From a checkpoint of a small transformer trained on Wikipedia.
Size: width 64, MLP 256 squared leaky ReLU, vocabulary 1830, 1.5M parameters.
Architecture: RMSNorm before each block, rotary positions, biases, shifted keys, capped logits.
Each number is 500 + 25 x the weight over the matrix's rms, rounded and kept within 0 to 999. Layers, rows and columns count from 0. Numbers have three digits each.

# down: layer 4 MLP down (transposed), 256x64, rms 0.135, rows 208-254, columns 0-63
# up: layer 4 MLP up, 256x64, rms 0.149, rows 209-254, columns 0-63
down208:458537497478492502467505493500461453481535505503493513539488539514528510498467515482471502467493469498494502544531496504449512516532513458498472510491464476498511515502498531485475491478488514
up209:433505521480448535543530546563525555487496544550388514475508465523465488434458482519534475532508502468464495471512482451522489550490494517561479492498467465498495510498486582501476521484515457
down209:568554503519470485522455502527514513529481497475509519527520542533479493496473490561527480480517485541481466488478446559498514549468443484451478458537553500476523430526571504512464515573495463
up210:507532503489514515482466485516500523499512532478489540504512508479499505513446525496544487493512511497514522480474481514517518491496503523514487527477464505505474503476506471494522513484499521
down210:497521506495507494442488551510466487480505481507459508485496498494520531504471497511507485500465517515477516466474491499535512500500515493483471519483480457564509523485489494534484500495512459
up211:420538466496480476506553532514468503506533463489510481530534494545481527450494529532533515488480498470482526451508480496497483541498484466548550492497461501439393457525519527501471452480517510
down211:605448478559489488540479475474503473512476496521537488443498552482477473509517464505521524511528521535505477529461534457465558482515532561509537577507536502557541508489489486492516545500526514
up212:493561484466491573463461508557509476426454440554480521568542492514465506457472473529533512523430484520508460538500520470516451481521513515467540435456506487492491449524477519494441505464503524
down212:536488530562488408553546455475442502535537528492489484433469518526511498533544483478477529462555521508503489443488469484473541530512504475518523545499526534525544467513523513506534466527512473
up213:506527544449513492497473470545511501473539558527525510511498465532498511484518522489509456498497504521521525534440488523532487490515508512495484465528479508448473504477539501544512489472474499
down213:497467482511490567502483508511480509480469519474466541500548511509499495515455533470521501541443481495496464528494535478522499508507498480504468522539455504481446495510514520509506546513482536
up214:500499503499499501503497498507502498500500498505500498497500503501495498501498497499501502500501498500499498501498495499496499499501503497499499500500501501502496499499499501498501498501500500
down214:496505510495502504495495502498494491499497500504498503506505503506488500498504504493501492497502500501495492506499497500502498500501502505494506498501501496495498494500502503485504502502509503
up215:533466466508481494509456517530482468498461515508503488477475497525508504524458475510478520513462537469442486479517546461511539530501507505536535555479459509492493471529534514472487529455521493
down215:453493502483503526502469507516534559438523500454494510500506509515492516521482525484484488505488484495468532477504462479503473478528492435504474491529488441478503512487509501550460505535485520
up216:500502503497498505503500499505501500502498497500500500500504501496500503497497496498499500501494500501497502498499500495499498498504500497498497502504500501498497501502501498502499500502499499
down216:502488503490503505504501505503496501501500500503501500492505500500510497497498499494502495497502508501503503513495498499502505500495494505504503506498497503492497493497494500504503503497501499
up217:499500499498499498501502500499502499501500502500502496498501500499495500498496496503497501497498502502500501503501497498496494500500499499500502497497501502498500504498498501504504501499499499
down217:495494494508502501501504504496498495502496503497507505502495501508501501495499499499499501494495505497505508503501501500500499503499497506493496500499502504501500500499497499507498499498495497
up218:556492514474496519497485503502546485519497530460465528524526485535508460486497512490527465458495488457518445528509490568489486476493505509482510468524509500504503505576483489517506521505507459
down218:518483497554485468521500499448517476466501483524514476501506512514475494471554477535522485495545452469537496471508508468508470515502547538534550489460512522512469470510514497523526485455461527
up219:512507475484504511542507513526515505503489488520482505480520470519504474497481465515525476518531508510474497502490489502467518514514526501520484498494503485513508471512510510472539494490487490
down219:517493500452489490502516495523469517489500494493506512504529502512508491471488506519514496497518476476494491472530495526509504492490495434492491489514513465481532504506530516504507481530478457
up220:486529526536479549487488532522505515493473511587507511542541497503511545500529478504561492505469438517551493535453548489506507484466507500465509597482484472532490492488499445501508471487472560
down220:507515507471479461499542436491495497520532505471511458445488535505532468494483500494431512467551551479497521485496480468490488525494476506555529472528537582543487499517509560512491495518555477
up221:500502555538485509521470503490505519496522547474502538553543472521513461476529443478475457519521524465501479468565535556508451502520434493475491501467466477516478524466491473528449489508495515
down221:517493473534529468518505521528545471511501470521543433475497495548453530468533511505501523530497456522536482502486462459534508480523553505497562502493522514472501426500477491506521505514481512
up222:487497495493493499489478522503483516529504515478507499489510482511527481495491492462517482507494523474537495518532524441503504474488500488461485513518494499447503444516512501515545516497495508
down222:475480500527488458503458471482529474497498470516496464510504527549529502479512492493511514502483522488528484494530452459450506530509520529487517501510525487504487480510491512519536496492506500
up223:505493490509495477485502489475461501502514489545495484499515467475525525532496492473497526556496438476504492485553514517432513515475537512512520540478486487469478508521545509532494494533532464
down223:518528483430518491520493479516526477562528461487467492507498489498479470512456490516467496464500525487494510496509479487501520558511492540456482463497493514539535537471534505527471468534438522
up224:473491531498476493453519494544486489453497539531470543480547478470480504504548511466435465519508558498524461501542514493535507456522497459570506455445489477526499481461462491529499518497473473
down224:544503485494517538500475495499541499542495411488552459522470494533497516470473533533556551454493440474463544498478492528492523510539475529485509522509500514456529489548510474461476489499498513
up225:521477499500536519490535530419497509421523518514484483467513501544473484505482459507473467492536486499490484514509481500545467484438510513476433516442508514471514482527467429475508508511465469
down225:509458477467526539520460462524488565536529542521508499505472521506423486563487504442529526485487486525538491503486526477551454473484513502541484492461500497499508494524510443528514481525509445
up226:479526531522486499443520498507480517500438535488433488485545464453516530490531527564521485507537491521523510476523534509439488542520486506511465521478484540455490521530458500517511502452494494
down226:470535517478498505472505477543507498524482507475486513515569469498513431478485497436496492444493480524513477550457497517480491459449466491545506476556506492517484486518526489523478508511495454
up227:502496569515505470459461514514485544500546442454475516487427500504476490521534476472468531531536530518467534488532478464507507514527489461470461477495527578599494476475551534463516464496469438
down227:515531488492497566510534441488521481494470546535534481485544567503514501473490513492510481482459481445581460488493531516486476468470521577540518530464447461448470533538508463499507520476517546
up228:499498496499499497501502500502501502499501500501500498497500499500499499502500499501502500500501503501499500498501501497497501500501500501499498501501505499501503499500499500501504502497499499
down228:502500496494503501493496489503502500505503494503498503498499502500492501501497504504500501492499501501501494503498500498503504500496497504495503498500506495503504502501505505500502501500500503
up229:561506504490512504493529464444427493470465525502545566536512567519496498518496465481489518518540546504464523503515479479447549491471480475509464507466476518510514495575544443480572517456524556
down229:463507527448517526492493496491471486499493491529507521494466544457464480464463510538537496449489499603439467534480477535533540451480497456505507476508482556496532464491509482541523483545538481
up230:504445466481532491577490513495528481503494455479552487517489517562497493522544438467519499466496474493499456461472504521479498503442530522483476496490445452492534480493542475458503539477534499
down230:488542556487501488456481482495507540486484532501464503525532426440487470485454508504465463491489529554462501506509462512467506508487466455469460478522521477450519486484506515543479475514504440
up231:498498500505496500501497503503502505496499498502499500496502503497496505499502495504499502501495504498496504504495501497501499498509498501496504503497506505502504502500503499500504498505495503
down231:503496507496506500494497496507492498496504499500500495500501494498497495497493498500502503498500501501506492494505507504502506492494503494498502501495507493498503496507513506491497500500504503
up232:500498500498493499494499502502504500500502496499502500498502497504494501506502502500506499501502496501498502506498497502501502501505505498497503502500502496500501499506507499499500500504506502
down232:495498504503499492505501492507493499492503502504506496499495503499510499490493502497504501484490495498496497500500506499499496497501493495501500503497509496497506490501504499498495495502500487
up233:519544522502491502502516511474508505544464537497542509499474503505484515495497505489495501520503530509483489516506576493504485474518454517536497472514521499519486529513467477492487491498522491
down233:509502504475513457484470507492462475521513460502480528492480510500501479490500465480506514508520480481509498577522461483531505496503501468517512510531491479488528486517530475561512519510493526
up234:501548476493511511457518519457540517537480499465515486520494496480524511490495485505517486509507500545478495466505527510489494485514520464486508514498495479477510481503499486526466512504524491
down234:516466513476510498499515451487495497482519527488539493497480497542508532515523496499526507489496518485520494560472484518464510530503514543532506529509461490513479506521528523458506516496486506
up235:506528481478495485502503520516520537468491499460480482485473436503489473491488514502510495486456452526505499542497558478512490472489498506486535469523491494445488446500524506534477498494522490
down235:482452499512533510517539508494476478462498534549499496504516493515474501486536503460524490498457494533552495523491471503476498526531524512519470484508468490486485475440516459500518520531460531
up236:504493500502495498499501502499502498500500499502501503502500504498500499502500501497500497501500501501504494501499498500500501501501499502503500500496502500503500504500495498500505504499498507
down236:496502502492503500506497506497496499505496505497499502499502502497501501491507492498501502499491507494496495499507499497504500498503507498496498496507498500501493496507502499496506507503503497
up237:511506493513508499490501507500492484501498507497501507503508486500501500486494485500497500497495492498501494507501500515490492499498499509502506496497512506500494493497488495500503513493498508
down237:508513489510497491499488490496512486509498484494491505487489516507486497501499478483502501493501494500517488496521486485504484510507494521494497504507507509487509495504506492487503514508496486
up238:515498497568534458479513461510510482489486509443481472461533479538508446525503490507488470482492450478488458513475521493522496511519486511500514506474520510474489508488468489505532438500564480
down238:480490469548514494531533510468496485520452522537500495546477520471496531452509506480511569488521518497513475531475483477499505534547518515510551520505537504496545491534488516499505510508469471
up239:498521532521547491501529491492495485471494547476504503521481473526534472497505534471518497517522493487513484486507522510492524527487481488533477489513473470479498501530527503486506489476525474
down239:483527514525514503524511480494467481457473542495485526516491487546539471507495519484505465501564506459511531464498540479512506515495491474499481460507488496473530513535497510505482478475520464
up240:501508504503501496502503509510499502497501508505504491495496505515509492516492497491509498492506496499514502502508500501501486503493503507492511507493490489497498514505490501504496493497499499
down240:510489494507498495500496480500497504494490503508488498506514503498494494491490497492510501488505496506510505495494480484508508485504499508497503505496521472474507500501499499493480481494506476
up241:481545496505536503493443452524489511438555562469478531495515517531491533480478529525490486534469539524509499465568546510494424480467497444507509532547545502470507506542509515526525495524491474
down241:476528449525499563446497482487469520514494504507425500489543437526547494470475471512505482541471558508511490496487554472503471475476518463480505543513489495498539462471507496446534500502502537
up242:480511525494504508488484459540517558482484470543536550510452441512491509505507527467525494451537518509523516470494507516512505496486486502509496489487511499516513489498491534522496465485514495
down242:493488494444492518506482575528521536489489500466509463496506538505433534510497508470465480511509532471501496513518476475543516455496475485474483488516477491474489551492524467490522485511475495
up243:502506494499500496499503499501499501499504499500500503497504497502492498501496498502496500498497509501498499503503500494498497497497505499496505498495498500499498494497500502503502505502501496
down243:495496493501501499511498501497505498501502493505500505494506502498510497499501499498502500495505500492498504494502503510509498511505495504505500492501506503503506507508502497508505495498503493
up244:517476482501527479528593461518463461557559481478531575487471502452502525493448585508511490512501510461541485473461494481485488487505452451443466492494520514495519524493516507503480497520566443
down244:498497458512471437470515522521513484479512506526531461535470578499459493526513445504482506502507452478537538451505464470485534548486510520530582509498561462509535495471442466508469503484526494
up245:503479545484547479487508444486466499466444542452518569507438496506530515495528464537512501545457459464525533518527484515549538495483486494463539501563512539541471444504544520476522536493489539
down245:455511513430527492524537466513496531461539484472500509483462518491461492526505573523558469513482496530537490514525470489574464488444523493469561447519491515510483460528468469496486471541537487
up246:503476469490502449502458483475437513487449490510460483492466534560541487493511476523466581537542517503480497526537531525447523508502466552504502521535479528442521449522501517459438443466454523
down246:404502490431486515488456500499453536493543508493544502509490543444430526497503495490472524472537492550486558521485489501508473485503463488492526549497479469481525519442485462513489436481521527
up247:498490494565522488462497494487443455521499472487471495539534476522521503535485479473445471492509508518492469497499486469500505499438489547454541510521456479496488537530516503477490495521446488
down247:480478516495526483465495495465484525575544521483530533497468543490468503567474476456457481465531485503487467496525461513526479509533487485456535497536498442480499476507526507490479508494486538
up248:469524543513542502494518503516525537448444490504507537489490488592483500547479527460529478492563496537498533494450549533482489492492509459553548452476469541538498499526486535512429415500500482
down248:499504436453458552492500568507505522520513461523532496462579508512449508492477516444446488498460510471526508530539506516491556458520489546463531527494476502511505517488519468509539502532461508
up249:492550502528485495528475506534502530456511480468448488487460471493521484530509564506522481529538464537495481477488465518505484485494527479495472506504479518470504558465457522517483528505488534
down249:445496488485532479509538501519437475503469455499479494519459519487573469477469505517507522538473538541491510509458443499495496479492532472480467478523492520493479534438530473533463468502504497
up250:503505485500489495482512510519495508535506499496483517490504478493507484498485501532523466506518509503501504528502491476493525516500531500507495523479505500493500484511474499494490501496494480
down250:528522513505484493528496514521497511463484510485519463498522493540494501524479510503511510456512491494480480511508490495490486484500487488532502511513517513520525493528516483518508487517481497
up251:512525492499526507542501488493529473536474524482502529519497489495490500476521508499494488481476523480478500487501506543482502496488465477496517487515516502486488535528468470497476510517492470
down251:520528497509504466503505474474472481476507485499500472510493517536500518492513476531479520497495510477502468521488508500486467522497485522532540514495498493529511500479502513485496549482509532
up252:493488533555492533437498488501498546459519510443543534554494509451478478461492495494506475511480497518483461521471522507519591488468500475484508578454497503494497515477460557517539534455499485
down252:470489525436478533481519517479481559544501528472500515484469532515493495469472423508523463478521486500462477514479526468467488446523467547471515488480488478490499474493507490467476518540464452
up253:529472521448506495458510491491451518501511502471572459506481528519545499478524487530534500451504467514504490493497490504491474509440472520549528483486496531492482543468500467451491463493514466
down253:534538487516471527498469534484463470547495467474484505466496452499477517479467510503495506450465534535494512493502458519521580523508513534452465580523521479507539444491531506485499497522462527
up254:478520481552477473458528436495488564460511510496483449463549471479522467497533526547460472487482507515454476501549542523463437537537521455483469554558518547465516486556501487555490486489477481
down254:466555478471511488460518414489463495521443499510525498538529494490475483521461472452523506559499526521467515521463473524517507520462491470490508519558543488509584555531512479566475536472534520